{
  "n_layer": 16,
  "d_model": 256,
  "n_head": 12,
  "n_kv_head": 12,
  "head_dim": 32,
  "d_mlp": 832,
  "vocab_size": 2048,
  "activation": "swiglu",
  "norm": "rmsnorm",
  "norm_place": "pre",
  "norm_eps": 1e-05,
  "positions": "rope",
  "rope_base": 31700.0,
  "rope_fraction": 1.0,
  "qk_norm": true,
  "attn_scale": 0.277,
  "bias": "all",
  "tie_embeddings": false,
  "parallel_block": false,
  "extras": ["some layers without attention", "paired heads", "gated attention", "a norm inside the MLP", "value embeddings", "hashed n-gram embeddings", "a smear gate", "learned residual scales", "skips across layers", "capped logits"],
  "init": "uniform",
  "init_std_qkv": 0.052,
  "init_std_o": 0.00751,
  "init_std_up": 0.052,
  "init_std_down": 0.0051,
  "optimizer": "muon_variant",
  "lr": 0.00566,
  "lr_mult_o": 1.19,
  "beta1": 0.95,
  "lr_head": 0.00524,
  "grad_clip": 1.0,
  "warmup_steps": 0,
  "schedule": "wsd",
  "decay_fraction": 0.565,
  "decay_shape": "linear",
  "final_lr_fraction": 0.05,
  "batch_tokens": 65536,
  "seq_len": 768,
  "doc_mask": true,
  "train_tokens": 354800000,
  "steps": 5414,
  "dataset": "wikipedia_en"
}
Each number is 500 + 50 x the weight over its row's rms, rounded and kept within 0 to 999. Layers, rows and columns count from 0. Numbers have three digits each. The size before them is the row's rms in percent of the matrix's.

# down: layer 8 MLP down (transposed), 832x256, rms 0.339, rows 566-685, columns 128-159
# gate: layer 8 MLP gate, 832x256, rms 0.332, rows 567-686, columns 128-159
# up: layer 8 MLP up, 832x256, rms 0.357, rows 567-686, columns 128-159
down566 098:482465436469483346474421524573497562466506526518553501537497515466460474419514581480508540456408
gate567 099:504390513421533522489534444570538456506481511575552484464533512527505547490459488574489419517483
up567 102:491501483558504618477572523427468521580511430498612459564484562479488464499405577479515511501469
down567 098:546514470579523537507458517449448466513546505468466464514460506423507452546408451510460514493480
gate568 104:580480506494544545406518434505429567472478397516423583523423546520568516461530476547496536507524
up568 102:532358524478488503579512541521561422520605494449519486468465517406348416508463452457451460484463
down568 101:570438468473553598440451458446504517491500590519491543485428547446556569414528494422589520500414
gate569 101:545491387424479664550430557622518510520487418502507448467530539502439515452451511489492524458464
up569 106:546575507577478416433430592541514355486474566438502509534525501485521517514510431507459471526470
down569 100:461567488592590470479462541485533669477494438538467566506498513462582477478526515559405510603464
gate570 098:398512455424479530472555558586511503513453521541637537464505473530462590480584473509517487421519
up570 100:511481518425412471476578521471494482532554464531495570380466446511585510505484475543490522591558
down570 101:522493471464444453486434472462521583493468519511472515404465501447542584552450472448527519491390
gate571 100:461530465400563534515502513434596524494482499573490484507530423460494494499502472505449404481525
up571 098:554496513538537483481459483518486427600611427502513558535453474435545492539554404466479522462495
down571 098:497470515398509602481548526473496543471412442467482507495525447438490490488539480404422514398538
gate572 101:496455504516466491479512442567488387457424474506585554584457535517497424503438497545382451490532
up572 096:452463413506490531511524485546561459508532457485496524525540475371497492411593513407526516562547
down572 098:494512567454504522451547490526366428563554429464596452598512496581465545531546607452505555441453
gate573 106:506401529423416396461471496572544424514465517574490577506444432603482485463534570530510518427520
up573 099:513533431510471483486617482454443505555526462432465361422540550406493519513580571512571469472525
down573 096:529563484531471559602557564598460605393545536422403495427411469469505526441531518541454531523517
gate574 098:448413516564529469499527462449497498442407431504472612563512521505520634525371473497398483517524
up574 099:498466539521491517501576518545540533549455559548479503517562416515563461494586563510556527464518
down574 100:507433543507464495439561539593558431521515437539406575458518444591454555450523560479464465464515
gate575 100:490465558501482525430472573456456522517577466437476491515479423480613503638491458549448512512473
up575 101:579441445581516506538507508382543518527480545592507425450498551558439545492446457472505474489470
down575 095:491540502443461559462498486514485567501467547553489465472610533514458453498496508469547520475549
gate576 103:473547465434549555500488506505524516458411478549464547493533487579410508567562472602518498447526
up576 100:471394440535469601505421561532499572516556486555600564515408472519521453444498470545547480504452
down576 103:522463523513489497515485478590556553495538533520539474552530442476566490566538507523466568398441
gate577 107:467598613518476472514512485567456492545561449569541545464547540489495545515454508445498559484394
up577 099:534589484525567457502396499510483515520526553517464549565476552463467492461417557503481505513517
down577 088:499481524502442470568454441535521469569523446515459583530445483499528453480494513470515439517456
gate578 105:497459445433404510500441491433502489447539500447446519466537528484435472610526497484427495463524
up578 101:474467572491451363435518543481469431630555490504484529457523460437480468544618535518513488458464
down578 101:504496478554455409525556479588421580453433424471549546445439520560512596430512551434574472454447
gate579 086:565451535514401557438438438380584517476464486524523503439466512435568497459512532444428527447473
up579 099:511469399611565564463488439558454503459477453448472468502501571551464519491443475442454571457547
down579 102:421457545530502429611538491514545450502576504498506560595587432493428470507557558525594459523519
gate580 101:454565475541488529513438470450496481521524452487458508458515485467556444512455504592451485482507
up580 091:514475445464493516540554490474463536481470523412428515466499423490490455513448499516432516505480
down580 092:434416454538397563548524496518501539488545459514565475511481449594548483477565484476562462391531
gate581 111:555527538375471461515480461531424408503463512555442533558516564602510444490498520506514494553475
up581 104:513518495537428609496455528518546529583493507504464474467475450458562558571516513439424587483531
down581 095:466521395493503530567578547441520526384434488515531541591483489535436513533401531485526454538507
gate582 101:599532554452484462488492495489480479470477500543457482528593535470528528559560486591552640425508
up582 098:482461497580488464519539480532499497463525516486563500507601402554545548512566522603438585557498
down582 100:406514556566407472538595414630577478599544537493552528432548457510488472433469540503456519439501
gate583 098:648406479435436493424464551503508503515444531538511468518521481474536547451515506488509496492573
up583 096:554502404471545504510430524557443351441451505482441567479482546461519527498551441435532499579456
down583 098:446484477539552482512505426514441425507526519526532578482488460435528499515577459461539545501425
gate584 097:490444524598419443404490481559485508504453478491588525559493450489582471558536517468545498553458
up584 105:436373484531625447526560571485394478523512566496475541465556433469497407405491540440546540451466
down584 103:396504524473557454481454611475477403480399453527502506419562494447539514491500576502493473481483
gate585 097:453496471546425530515498490492507409364555564473456539582544473465422451586570492494588561478451
up585 101:531544443507552528544544569425522500581583454494515420461486543541561461463460457474542483537522
down585 098:531444516570542486491502442517485552570537641528557538416519638560589512448462523491460479571542
gate586 099:436444487486464515524425543462519411536508462506547533579538487555489507440519437466498471495366
up586 097:460469521544470535542450484474446510523522530429565447545476485451558484514546491587500508516481
down586 099:527411632487502543472434482465420467563507461510554456529439494497569429529585449566457453532498
gate587 149:514467441472500493527557502499528550434442513459456424465531528516518536541501515575526462556528
up587 114:429459446480449508459614579505424508415432532473540426484495497449525516526525506523505509525516
down587 117:526529523499483460494382478531533480556532479530607552544516406512459442512553478362491538449474
gate588 091:505563447377455514438528503487555484578441363634517479532468525537505465467440505489436570526522
up588 101:365443521494501423452528522492568446482460501508501573436541512508434479528512600438503503509425
down588 103:560469416505511484368509455468419483483428551464482562605495465544505494481492515543483469566483
gate589 098:518496534588526594464495460514443471529469512518414555447461464516546431614505460485518385432473
up589 100:403431459586464417526530497473505471483482450404535405584570446505545506525498515483473472555527
down589 101:539412484485468416450440505530463465484448575484508552497388471592532448524593530412515483451475
gate590 095:411382538546481447569531487521501467452475587510401552478416536483488518530503640507435464472442
up590 095:572536483464442462565568481427470492439480529485483480450545436450478504536444495515547446539542
down590 096:519564522543504462610465434497528459542495492501513585503554471446460492497486565512490565541489
gate591 100:594544518531433478510501436449504506374477499478513514487438534440528583552582508487515463571428
up591 098:548457482480528464504577537580494510573519388620511364445495451433491517410423499423482534427577
down591 100:426463471490458509563526465585418554532557516636567548504542601467418549528392477481468507535447
gate592 102:443459551525408450487406512421447402468582571478646512423504441554479498425527501466558436589506
up592 100:458508470502455533460517517535525451597562429471423531518536454497442447502527363495572483584502
down592 098:522505452466385477473492507560581456487606434411440431523456479562431508475478365526477518559491
gate593 095:556570448445521434475467510438428468455507496522497443458573492450430517481546536523518436560397
up593 098:487503451551492465607506436501601570532472461514428576513574507422505501624461504491505472620512
down593 097:485507488454526534518485482455427517417522511438508555451601500448468508459506499481506459454518
gate594 099:605517516528581404469452484437451535455595559553582477466509408482524536400476506502514535478501
up594 096:430478531486418490492551523406555458540531448534503583363540492481455502436439448537476537596491
down594 099:494562517467527560500502517384467465544509422495546463466617421583500478510588532551516482511461
gate595 093:466529516574445477488521457502558448535560529518550468549463515571522534372598467538526491413567
up595 101:544507474421511446519438482509515497493536491398568460505427489531557444479457510447439506601420
down595 102:479456486522546472561501552466533499572500485519449463439535457553483513553438452565518520546502
gate596 096:456449572497460454522482561476446506483451575524515608485458525522507497508476432552435633515469
up596 096:503508481512534476505575553498463493408543505518459488515660463536548536564470577486494569516496
down596 099:568599594505538457481525469499554626565437522467457472495444434617560501472580516518469507508569
gate597 098:525544476355586445400550544518464452510587495554478461510574457458438494514539520479508592571494
up597 097:502493387452424475525521567548513560516490541480502571554399493432385484566487522513568462567382
down597 098:509497472429519485540514620559436532539508509552481575499469497457474592548533475531533500508467
gate598 099:494515526513558499406453465585455463540409384555465518528538471459575532494462552469438438557449
up598 102:604481524463463488492490485475521490483611426545476479537469529434546513476472470454542497476561
down598 101:505490500428483440558601532407511498542592399546555458578440431437433436538469562463490447447450
gate599 104:507490547591505514408472464488521551499581565492412480536520540450427551485572558541556500523453
up599 100:535493493500506555577507492492471434475450483500492539480617569519401502434584514517468530439463
down599 099:495532514496493527519414523583430443424496491489438537505466433426456426514556435492542483501596
gate600 094:514540558566443556592435480530490529474581416549465560501435470482560506531471432529462393484551
up600 095:467521447486511471401509447469471549452450495515571489590506496507480540404610525505505425609557
down600 101:514431483536487510450525533455527465571484600457579422538502590572460333518423574386535420497424
gate601 102:476471535522520461560531498487523560706557500423541482488433531496515514516491525490525543494508
up601 103:537550581508522414457420511419504483529413502451531425514491542554560492459464521475495518508528
down601 102:505532517499488505376415508499575536507547516551528457561413520511516507548483487516528544466509
gate602 101:492408532475462567410452490486527656570481409488508508452568524536579477464522440518545557524465
up602 098:458496451442409468525551487522565562562500421528451521529518548550474497510548481438662472414510
down602 101:420386380461412511359461448565477550514413432510534495520438583560478503477532605463462538510515
gate603 102:480553580430534491482467476485502569527454506492547520501367540527553535504508506513517505520496
up603 099:541493511402455550514551503490516540527504425496530465501494590461618560451488466448563536469512
down603 098:536506567489566490511531509512557494470591499515546664461398553481514520407458518598512492492533
gate604 101:460486542461484457494538413425515432487444466524487527439506606527556479495491445427540409468530
up604 105:470628394523527434559458523387547438509435473544589444440514469489495499480434527500616409585458
down604 101:496500486541545456483502476416524582461539390462469475530580516571510526549424515485550555540553
gate605 097:494514533385523509513443490531517568472495540453505439520428499545534484493502602504433440479472
up605 096:479514564386489521571468469568524431402488499424568520503427447396500527456531522523497511474476
down605 105:488514453488520505431471462562389461518409451532387436413469539496519455483483464565412461624462
gate606 080:516510563492565437472477486450571453501491482475406553529541522551482450550540500419435509475389
up606 080:536507540515483516480499475440545414580482516511462521485516503513396477533485497456483436564423
down606 086:518534542530499505498492578521484462553503561498530497471542476566477481463535542492463518655385
gate607 097:511535498513466551518554407462459481451526505535492562507401576548498449556382460488441452547594
up607 102:492493552454588485464552418463515423576496453608415449442476556507504440495500498582406461482610
down607 099:507548495522570544539513344517549489491517436514431558579502548515550452517608395525476541561434
gate608 100:487447423485445380567520587419500538445519497604490491493487508552509490568523504480402539420520
up608 092:543570466542461465623509464443519480497537501457538459454501557527529540538446553540494561380522
down608 099:526569560478473387616520499497529530500486486409567556548548452444487434492493520558550490500484
gate609 103:520529517497472546521557522495473471480458384512539495532398455459507526559597514524420524536525
up609 102:461535550437477481505592569500565471547477474491539447539520492431535593558595439494516532490491
down609 101:492524560459466478423566504464513518479465555502473480497459505478470571535591468470538525553487
gate610 096:595581441563427523539478501565489588484514515531551462446507540462483565464553623528463603566573
up610 105:501584478559451451371478513464546531519502577547441452506418534449551528497472413521571578580503
down610 099:487578452438448519483502542483485479550519458506411475421469515532463433517443451533494519463440
gate611 101:534473468512494473446494493477533524423573560461454546522583577559529563483462458550534524400504
up611 101:578529435496502402479419485537487465522490421521595528488528589438463542551469511465498540512443
down611 097:460388547445468549446408525528586499505339497552542528515498480452535564547444525595486623524517
gate612 099:449503457422427459492520472524511525445594517526492494470555428460487532589435482492475525533495
up612 097:481441484405554400537429486529528550470413571505482548488503484551513449420542499546496476444452
down612 098:439432542412508539495565396521487478507462428531481414482583487553581469505513531536485478473522
gate613 097:479561443498442542575447439476467494489559528584544410446413525488420472496493571426494558474516
up613 096:507512537508516461507528509407451458442558494536607520479491546485461526515517475591503530384527
down613 098:632502531482572561496516420543357527402505497500589502517523392454521500540533641597576532417396
gate614 101:540432541580565392439476471491492447472463519486555453450489560490479542389495524438469536521434
up614 098:504423571432471430460480549555419518480347577485462494579543545542580425510578505436598558488478
down614 105:450469532529457383526510461462529487488437613524517593548536485519528388530550558382521539549433
gate615 095:557441455435529559524532494456475563523455552619481539531559515490490470386580498507484403500421
up615 092:452526581463458502470524436502464508369506438479528576516513469451541520503522525530428562480518
down615 095:476560515472443431506571425416476524538578532534562521511495504583480545463577522588469447510514
gate616 100:511474528495534421570426471550516466527590466454415515464475474533482433454479425505468458476473
up616 093:436538456524507471541542529516518568463452459424491410441552477482538482569498547520493398499423
down616 092:512428489458514501557517604505459546400466475466433423479520448498407479456472543458545570484554
gate617 098:481467397517518454570508446510468461529532467618541484465526468434603543478584494527492461516596
up617 096:412494429495458549509557596498525450539477542525593526498482546439444418436577510469445453444523
down617 102:515484475488461534541552569425472534475520471544576526521499522534562435451598466501526509477514
gate618 098:517518404637497517513486532502496481497525505500499536588496572552510466516576406434491518482403
up618 105:469467484560478494535495489567434567518442527499591647435506527512475554473555464496532471559456
down618 101:475547415501401560460452515556470545502374455568589624439499482514566546576527489461523486520448
gate619 103:419464554538531458464382496467532507629404537453502447474597533495510455484476512515470516470452
up619 103:489509486464500578525504559469485533464422525524481541445539489502438455554397620538525508458483
down619 103:472489581431526509468438483518488437492478541514490425546565521479504451521521417507461561518533
gate620 097:559517559462457418379457461475464454460485470446430484450457533524566556565410498459459509495546
up620 100:549456547509514522520556501570470536573576431571457600504515491553491460469440452430524499471583
down620 104:420545470453514502421490395489436476467517544491561524465437477487578461554592491556541573396525
gate621 098:426488531481561443392473447386543461517464465525501532435449426462569433564454436488529386438484
up621 103:499441500421530447438478524531488610507508529429394437427521352460501580590461544457412517470550
down621 103:515585456500595515536503429525597523589501391509518492465536500592564593503536471504456502513444
gate622 096:519528502513570647492612454486580499592505515640498453566525492525397520454538484470573534380497
up622 096:508513479521449528520432484559576535528470522516521514471517548527502610564569472529390443478443
down622 101:435504499490401544442478523466488527464507508571478515524498486488529478566527564453537511529515
gate623 112:474492489515462572555489432556534516575482467505554508485517542441485506518482542494395497476536
up623 103:539533553471488550494461416457624522533561512525352506536518596428528533450449457460509533451498
down623 100:457476472461494554506475477563617533487531385417471467444497446423472578567512543487437513525574
gate624 096:452636477511434490452491578502495429535513531506548589475565549464453509472538441493497418473477
up624 102:438447447510437542474539498511562475525515463438528444601508453445532523485526475480508537529432
down624 103:419500432482556478502427547492576561449489485474550532600498500620502434484591612480539475444587
gate625 099:478448543526623489526499431438502468439504476505422581520462433559449554481479554506471524548520
up625 101:467446528614507512496403481421543525460503551570517491517426485586567380573573440509589450637550
down625 100:469441488603494547548536613520496487423529483512486542466378631471437524449467517499470455535497
gate626 098:453452465499538518473524562490472466568463463567546494446515538462499604587547528478481494481550
up626 099:559534462406470505564449513485495568557556526553527579459487431557537514515560488463523484547466
down626 104:517543497419428515486535498432492600518569510539452499451543541509502495519488507432457515381523
gate627 094:527521469554506461528482573483400449626552507501488511541502523482466531516535449487568485551555
up627 102:467499501441490596507563458494579490544446563403461442450452474567574589449476479538521468420516
down627 100:468521567465421487522478543469512535508572482439541513385541449500508481462545515491435474458493
gate628 100:498476567572586464478578542541505490430409499533485545528483396499542558474530476509506523475473
up628 100:567456642601604401466480525552565457460468441499551512503494391447541532558501569557544425484484
down628 102:511387513528537451467477491569602448527560548461521516531451507380528487429424481495470458545467
gate629 094:562428443513544546501461479515552568589439519658556466430425531525588517459478599476425523507578
up629 097:480519502482525490479473411541558459459452437486510431526537439506493542513533472486540617581494
down629 102:496475500521490545560482554435424491427582536434383530458521408500423435474578461480521487574585
gate630 096:524514535489446485564527408492498508565439523459424483314516407480459517502481530468529516450414
up630 097:523510539450512451612450440589459497484519494374574498510522489475467518401421429465494616555508
down630 102:437507500628518386529449518400503487564469464447483561505516569465527424537383496534544432450428
gate631 113:467446508514588397512514468524495477461515524473408585511568415536479568450378511502494563494550
up631 109:574548569512526540565506391545459465491514530485485513427498527555450521483443486562524541418545
down631 107:578504590503540476559515501546452525539503530479460504452566477560483488447442495488494512514529
gate632 105:537528448441492455473460531469439535540547461534471502429495514454528510576538442489545464510432
up632 103:481436498568481533556554443570488486528532538576570516559615482472550560573473526507524485559461
down632 103:520508583540479514527535481474605486554476556536552464538546443486368486366542474470496526532453
gate633 098:468535532545526510453570527477436422471440457646455531512575465536539473520442520529407495516466
up633 101:577522521550525641545451491458432543484428501494478422515456478421548523462390547525489494442544
down633 102:482454533495519544471377397522484607507536530527490524510464492477505497494436525482473461421476
gate634 097:405456541590491531492496481444531577555452539477478537490511502514451545539475606560557593491534
up634 100:485520562486442516483545425474371511512486457436466580536548498449421507455438408458500482555526
down634 101:578516536457434447532494450485577491479498504475472502549517510411594555573457460394492506474454
gate635 095:497624508519490484546473413486559538495589474527434541588589466574420548505448566457484463475382
up635 094:498623509542432614536513518450425543516438570557465622511526584508530538543489504507503468555495
down635 099:569534500501571583480464489440567568570497488481384491520524461570486488449490464574414442607507
gate636 094:463493409476433578539436466443472458504483583488441529578490540501533440472559543419548505465471
up636 098:540493487613501458485436525518412456557584429490450501498448495485483571465456402498446458529547
down636 099:534573426529490507613533551469449470395478480518462515431446511493429501507537471436510431377425
gate637 099:514541420363508512451446426492510494496568511528415628418439453534415558553506547524437521497444
up637 095:590515458464523491474504546495543428533569501560489482564484473421564427498540470445520498524533
down637 098:441422491428543528539529528477408566390481463399440433591460514434509493533488469562510528523468
gate638 097:579439433430505490550480520394513398508595564476459482538536498397485536537491558495446563482642
up638 096:507485455461510518563424511502467425522523479441446515599510558509505494457472529570525489499471
down638 103:513539560414504553472611400436492494492432432507472423469449467474451543470528440508507503458463
gate639 105:542514496417471492612522534533465563478503557466487553490558532501389505437491516541482497462504
up639 100:462494358490480499498397470526522528486478540523603449440483484449461505576541598381600445541464
down639 098:470514550552437496532489524506382443530509593580576475507495477500600346498416484490463470489468
gate640 099:498491497496604444450478511499521528483523448428404437374509609510345493476530469525499556447556
up640 099:482581499348549452476545569585495493418464421559516444457407473488443497440546439539497521476539
down640 094:457534448387505522517445526434493454520522475453387482524474447463508583538517521515524648468540
gate641 097:549548469516494616405488553557482492582566522482496395500562473471475401481490548557508483499478
up641 094:501454480519559540582510526559395502465450400507459498499463535494478421560503545629472479604450
down641 102:556461558538519457460465518492442495564442438525473483480522444504457447521603423543536513460560
gate642 099:434435511486536625437499454472587488476502512545503502469634542485570524560578439589491496544541
up642 095:502454568530471505423519466522500448368541502511532463505433397540477506518582408542475453530593
down642 101:525505551490511515511572561368481554482576434488503443491470515521464546540518527447538502509546
gate643 114:557553486518373392524533496472490464563500426534398502528532478546473499448470455522537502531474
up643 116:546475504471539480484446546495505444502479487559587501480452501459506410533497516510500472439536
down643 092:422425498519408514437502505440525428408560477524561544568442480493482515432556474556529528473506
gate644 093:520531557409492555520535511460420492422517530618530566503569517487535479475550551449528486538455
up644 098:444564389503551422515481530472540547554503539634486499515507451578511460469418483454515599431480
down644 101:425539467530460541521471534536462446526442471461584534508444483526460611477551472559507582498431
gate645 104:534544489401573498520489517625562503537414496489566582583443536453440486580524567512652487604497
up645 099:481490460589526591550537527596488447581462537454478546525425457539484519564546427494568559481517
down645 094:449518459542576561423573418554505561508525477492430566539456405458460482558550557513520543555525
gate646 103:490511521511543456542462440471545436509512496553553504518442411469546398554466470528478607426423
up646 103:484404490499529451586510483492445543499453512488486381462524430421527426485518474558484470487395
down646 107:464497562561521440532596550460503462440412416595521444512485437529501425528460440516593507490469
gate647 106:545531488418462495443562591501460455594557502492509501469454579559503470467447413507513504505498
up647 106:520563545509507547590442409462491511459422465523560464425513377584427520505528531486545525473410
down647 101:467428518568533544584428417542500504523464480551430421498470449518414475539562477531485515485552
gate648 103:515456472411527452471450487549463534480492489414541489505574536439545525591463574511423573504454
up648 100:520569545542506438443496539414475399447455457440506480555446463497389547473450405602524495575445
down648 096:516531498501568461455439501449477460577592401484469432556505423495485567533536487391520541585421
gate649 102:503483490534503484501471449485472511406523501502467480553516461531486383524482499507411487465485
up649 104:607443532523570446510519404479506431500471529573483452472509456563495548502538583448494556535416
down649 100:542492522421550441512481478578383564448459488512509446549515494491512486560428470456451555540476
gate650 099:544454552576546483532616492482519493512364413500514585453547495471478470464467518431452461543423
up650 103:452458435512494562534371482458532515507497489492447457505464560470566517559465485487540484477533
down650 101:513429554449538484476517517410504472478431441497510542430543485480493430536497393543375507485542
gate651 098:489469512465484508523540509484425467532549559527571551490431394457423455513426461476466449469482
up651 099:466541467570468475483545516428363517501428556467495524523536411557511503515476538420499480427588
down651 098:498521426544472590436588434522493487578431467517485508452537566368495481534484465611405550516532
gate652 101:560539531399485459528385587574528469497578406427556619480471448589510491454556428517528563529611
up652 096:486442461507621446539525447500494444505489494563511394469454443530503538485413521469494515580548
down652 103:533580581467522455569495488385566504500459389521529440463482531486462449584509485409506444507592
gate653 095:518488428498503518539570430482519475529537583544503474481493461518509516478519452540511460505463
up653 102:426559413528515523487522431495512537476564431532503478458469498482434454471502620538437474454511
down653 102:435546545463470424561513429512462430522518553475515498430554412439514563497433579432447466457626
gate654 094:472590483469542439537490539334498517523421535536502502483391497551417445574429569542573523527464
up654 096:440456445564511474579419416570599486628521570520437495476564488465503442494495501538464444466514
down654 104:464457494505581387388547381484502486580494533483538517435653520490419471477483568489468532581533
gate655 103:539448455486462463492492539577413382624558582525453577518441500438495566515481480559560464545437
up655 107:539495512442517521530454482442523476436511494511524491504448513591502460522577502459483505461464
down655 099:505466440409468490534492474459509489405559409536486459414541468634481545614554546533411472491493
gate656 095:429477517432403586460539442447448509455496463457508594566483520543491503486407477494356504494513
up656 096:446485496616466499521475530500596543477562524504496566343495494559541578494481492483486548491465
down656 101:446525519515463465446374402490459505489510484521551501518571495537508498505458557467465471492540
gate657 101:549509417446593535450530514487487448546548543576547555474529486488468510588462540552498479482456
up657 092:527476461576505577546514444536509486436530606497492504461433529478558462421483511544467473472569
down657 096:495515403531473528530485581642440552532398572502535514589491512453424493374574502532413519480511
gate658 099:468439436521460482411578534489534541445534486429522460567487529484463464463542463531446457458515
up658 102:563477453385404507466503615492483468545484532422510605553647444500431500495517437480476587492515
down658 103:511521552462444528527572634551445527486589485500455483536508524517421417580537522509507527430451
gate659 095:465574598484645515514576532481492604474508539477520547515472527463471522498468445481509492475461
up659 099:556534501437538476461422551529501375491506331517475425413520585511474499441473532433462498548519
down659 101:511473453493466524519356523491467454551614556417470434443609483505497312548487519551586511562448
gate660 103:468517557481478504432528446428478466461595475489557516428547446465548570471489534547593463538471
up660 095:564453467446523544535456434523382545363369597434583438463562511471405534541462470544486460534462
down660 099:549518580491565547437534444489485452546497467552528458480535538547515523515521458546526429485458
gate661 099:481529439491518508509463581505446546484497508474439452449538484499538467460456503519525432440533
up661 100:559473515477470415475455537483505578495503607509500365461519510561452516388491606502524468550477
down661 102:500543549505485599492471472486460458433513531373480450450552446513492500491545477512443441444438
gate662 099:503525528552528516587515411390507498511562563466443531466361468488501457536483420516451493432525
up662 099:543544450578443456557518565406442403600482557545476441453511498482533565513471420464491471448408
down662 100:567468529479579440492459473430412506480425487493491473549441443450440544574517539463567591413563
gate663 097:463541451515479513472433515414530552474542501522506496474546519390471573571436471496527468469499
up663 101:534543478539485500475500598455555513500546587514477469482500519455511612539486514500487479456528
down663 101:474505492454502587478445449458495580433486463518488441571546443508510471453468558578620519483400
gate664 105:516491516455545538522417614473490529528465485498611513448496489490427505472516520507512554560517
up664 105:496534491550470475537459585513542385463512486533567579533418418441568456507487451456395545448578
down664 106:553537459537467492522459533497500476536493406527450663541545468566433454556441462575500396462577
gate665 097:600445462462650483528411556524372533479501468588481500417533512463463500387468563434449550467540
up665 102:532521565447444518455491519502573483456494533380502506591478516502466496525527526625551560425491
down665 097:536390503542443493486577536465615505508566499642443503455503493472467521571480476519470467527477
gate666 100:526443451520531521501544529389485574468439495545482522540494568478592588563449479566529409426493
up666 096:571548473492477515496688489478585495488517500539452522458544549495448507575507436565531507459488
down666 101:558414498544449454453595570531545585530394508574469526434511555563495561545524491517451581435509
gate667 101:445511516492432527475468537433466467545449541565542467506550418500497453537452495482360543479451
up667 104:412514444389536435562498499530539484435479478508469497524494531604572605558488455503514398520534
down667 098:467506501460431519521448508541516539498574394575512554546534539630460542489434429484538516479504
gate668 100:517474471493535418479499511445506546595581518538449451449431491398617532403563472479518566511440
up668 098:512492495487559515479501370410499425482579530445428536446544378535530480521501451462564409414544
down668 102:554475437517494570475460535468500425417527405413526538374543480482447496447534416526550430452543
gate669 100:576502479487546496584606531462425519557535461532461493457461526451509445494478500408503521553440
up669 096:586543563535426589588418437515531564502488525485441399506509492494467528471510530549502449498387
down669 101:529504573507473555427480478492581562461549558484509498478526541479425523489558503548414550450489
gate670 104:449558430494529485445484516511429499521546513554432544521437464521494498506489493471513547432541
up670 096:551482581557383489600445507539500514438420465415470530406514568439415547548526478517382486424427
down670 094:477515536495529410549489445443605487575501532555533463487479528476531522536461439568499522501430
gate671 100:655522564471423533560468541397470513444550434519447503458485468479399470445461507511511510490568
up671 098:529556540484477578573410443519427499426549528455474430611413508453513501507438453458475474478489
down671 100:587497458508598494553476508448519490512469441519461474518450545458551475517519410559434464540546
gate672 097:420521555461447568526575510480430434484487491454482505479459515491531478410512506437508476511549
up672 099:451523545516402420470533442476518431517456551434463509480514456523468524434508511533455556484510
down672 100:481563525463444533441519492556474571502552524537518521561503499506627446470506515399511486525426
gate673 100:420473513556499426486525503437521507491494514503585513540563550515447471575482465477511499481315
up673 105:448479539438409575513469559547504604514563551484450455506554565609598493552500515545539436568579
down673 099:544486477473440433575474506517502525520531518467461424534504489551588461458515474462496525478499
gate674 107:535427499473553464564554589536532527455531433499491563491539520542556467502567435451528533426490
up674 103:479493455487457488537549563538429484525472483641497476501611396434537477501433512471441449495476
down674 099:493471445480360535500553473550474546392531535515512441449542477474609504547414533534489515470458
gate675 096:519563475450547498516524496488596461550475548438476486491512488362511464488408531473552505533521
up675 101:518541448554474572597429508488529584538493410549394592525511585576550489579503502492542417501475
down675 101:481445405498490532484476494535513424554566466534511499504525535489580482549581580499426535435465
gate676 102:588555476536549535519502552538430486511485554487540417512555481454484591506557501477487450402603
up676 101:540517402533601502577487496580492505491450488475498552507474536557498464511546523480452413468461
down676 097:450542558495510476537491391625480587469474519563587547513512513547489508506468511472544565370458
gate677 094:483501477415546462476504524553522583502416490575501459486559495405501486477462489515438565521461
up677 103:457520461438519448494466542452515382472476519497502429481521419554452444381497523510593540546457
down677 103:479533524587576534500522510480459482550457516466470570534458482449430495470480533573476517538501
gate678 097:483524591574492546549544526486470449445463473548457604566523469511526563438473519576556514507521
up678 095:456453530512488487525509440493508386551488529438526579500479514568547509500544462486519525450509
down678 097:471396536397462444500588504627512605482397493497580421497564532437514507566397537538466570512342
gate679 098:515578526565508499541462527519556524517580458499574492512537492530436405578496489586554519547515
up679 102:480519495418562479477534474472607486426507490439525423463455500431576523418426424511546548540411
down679 101:485478448513577591548581535463503453570438591480500442461605495424528515577446432417478557493454
gate680 101:496471492519418493589439532510444504525422486530430570485425510507457497449489524550440462479548
up680 093:486471462472497449537576468481489555446450482494413572459434432490527533520565494550429458565583
down680 099:523466485491521473517607500528502460497389551511505512492574382500403475433567549461437479545428
gate681 098:529539476531530489555486523460512494536476515423553504542511474516541463568489591408480511413535
up681 100:516511609477481457459511520466537515463504490500502434605502429600523477512442494503526507508443
down681 101:487469551494481453509439538446517480430467506504552475542448385521510541501525505464407538413568
gate682 099:395472488451449512533499547531500483572476430572440655512482433549481509504491521552579526504498
up682 096:497472536493472530455424442610570557499553473648530551500501469474552516535529498532515510531540
down682 098:475557439524537527475414456530511430532520515488469573495580427495484547551525454480469539434443
gate683 094:557470566425485534583507591396487458582515450581534532438452570503574602476484562533460481437530
up683 097:483543458436573450454589476535465479467559461459444453585516521526390402454532427438570512494483
down683 104:414465570587490470559503557565498484510503499464535540538510448466535453559466440476474512529563
gate684 105:495528533509604387526465433499417446447473567568471412475563533526552479466524435481445492470474
up684 099:500467433540470606431527427463462512583528338498523527504365478463466449547581532501534513499532
down684 100:460519506486430505454550486500382409494571443526522475516437452477549502491441474579563459533461
gate685 098:512436557454469413488511447511535489576536523499591543549460441525540499471515492537482410503526
up685 092:555517577486414476537463524414562436547590555553529457523595523444577465492485517434531467512524
down685 104:545445519554448380502488555495543546526424464456569425542574458459524493527455452507564486565505
gate686 099:447461522443430530440505489560484500484440573503396549509532554472441495499471571555453490468489
up686 095:523503516393481471554461496476454482445536476518439576517520420495453505621419534496549494486527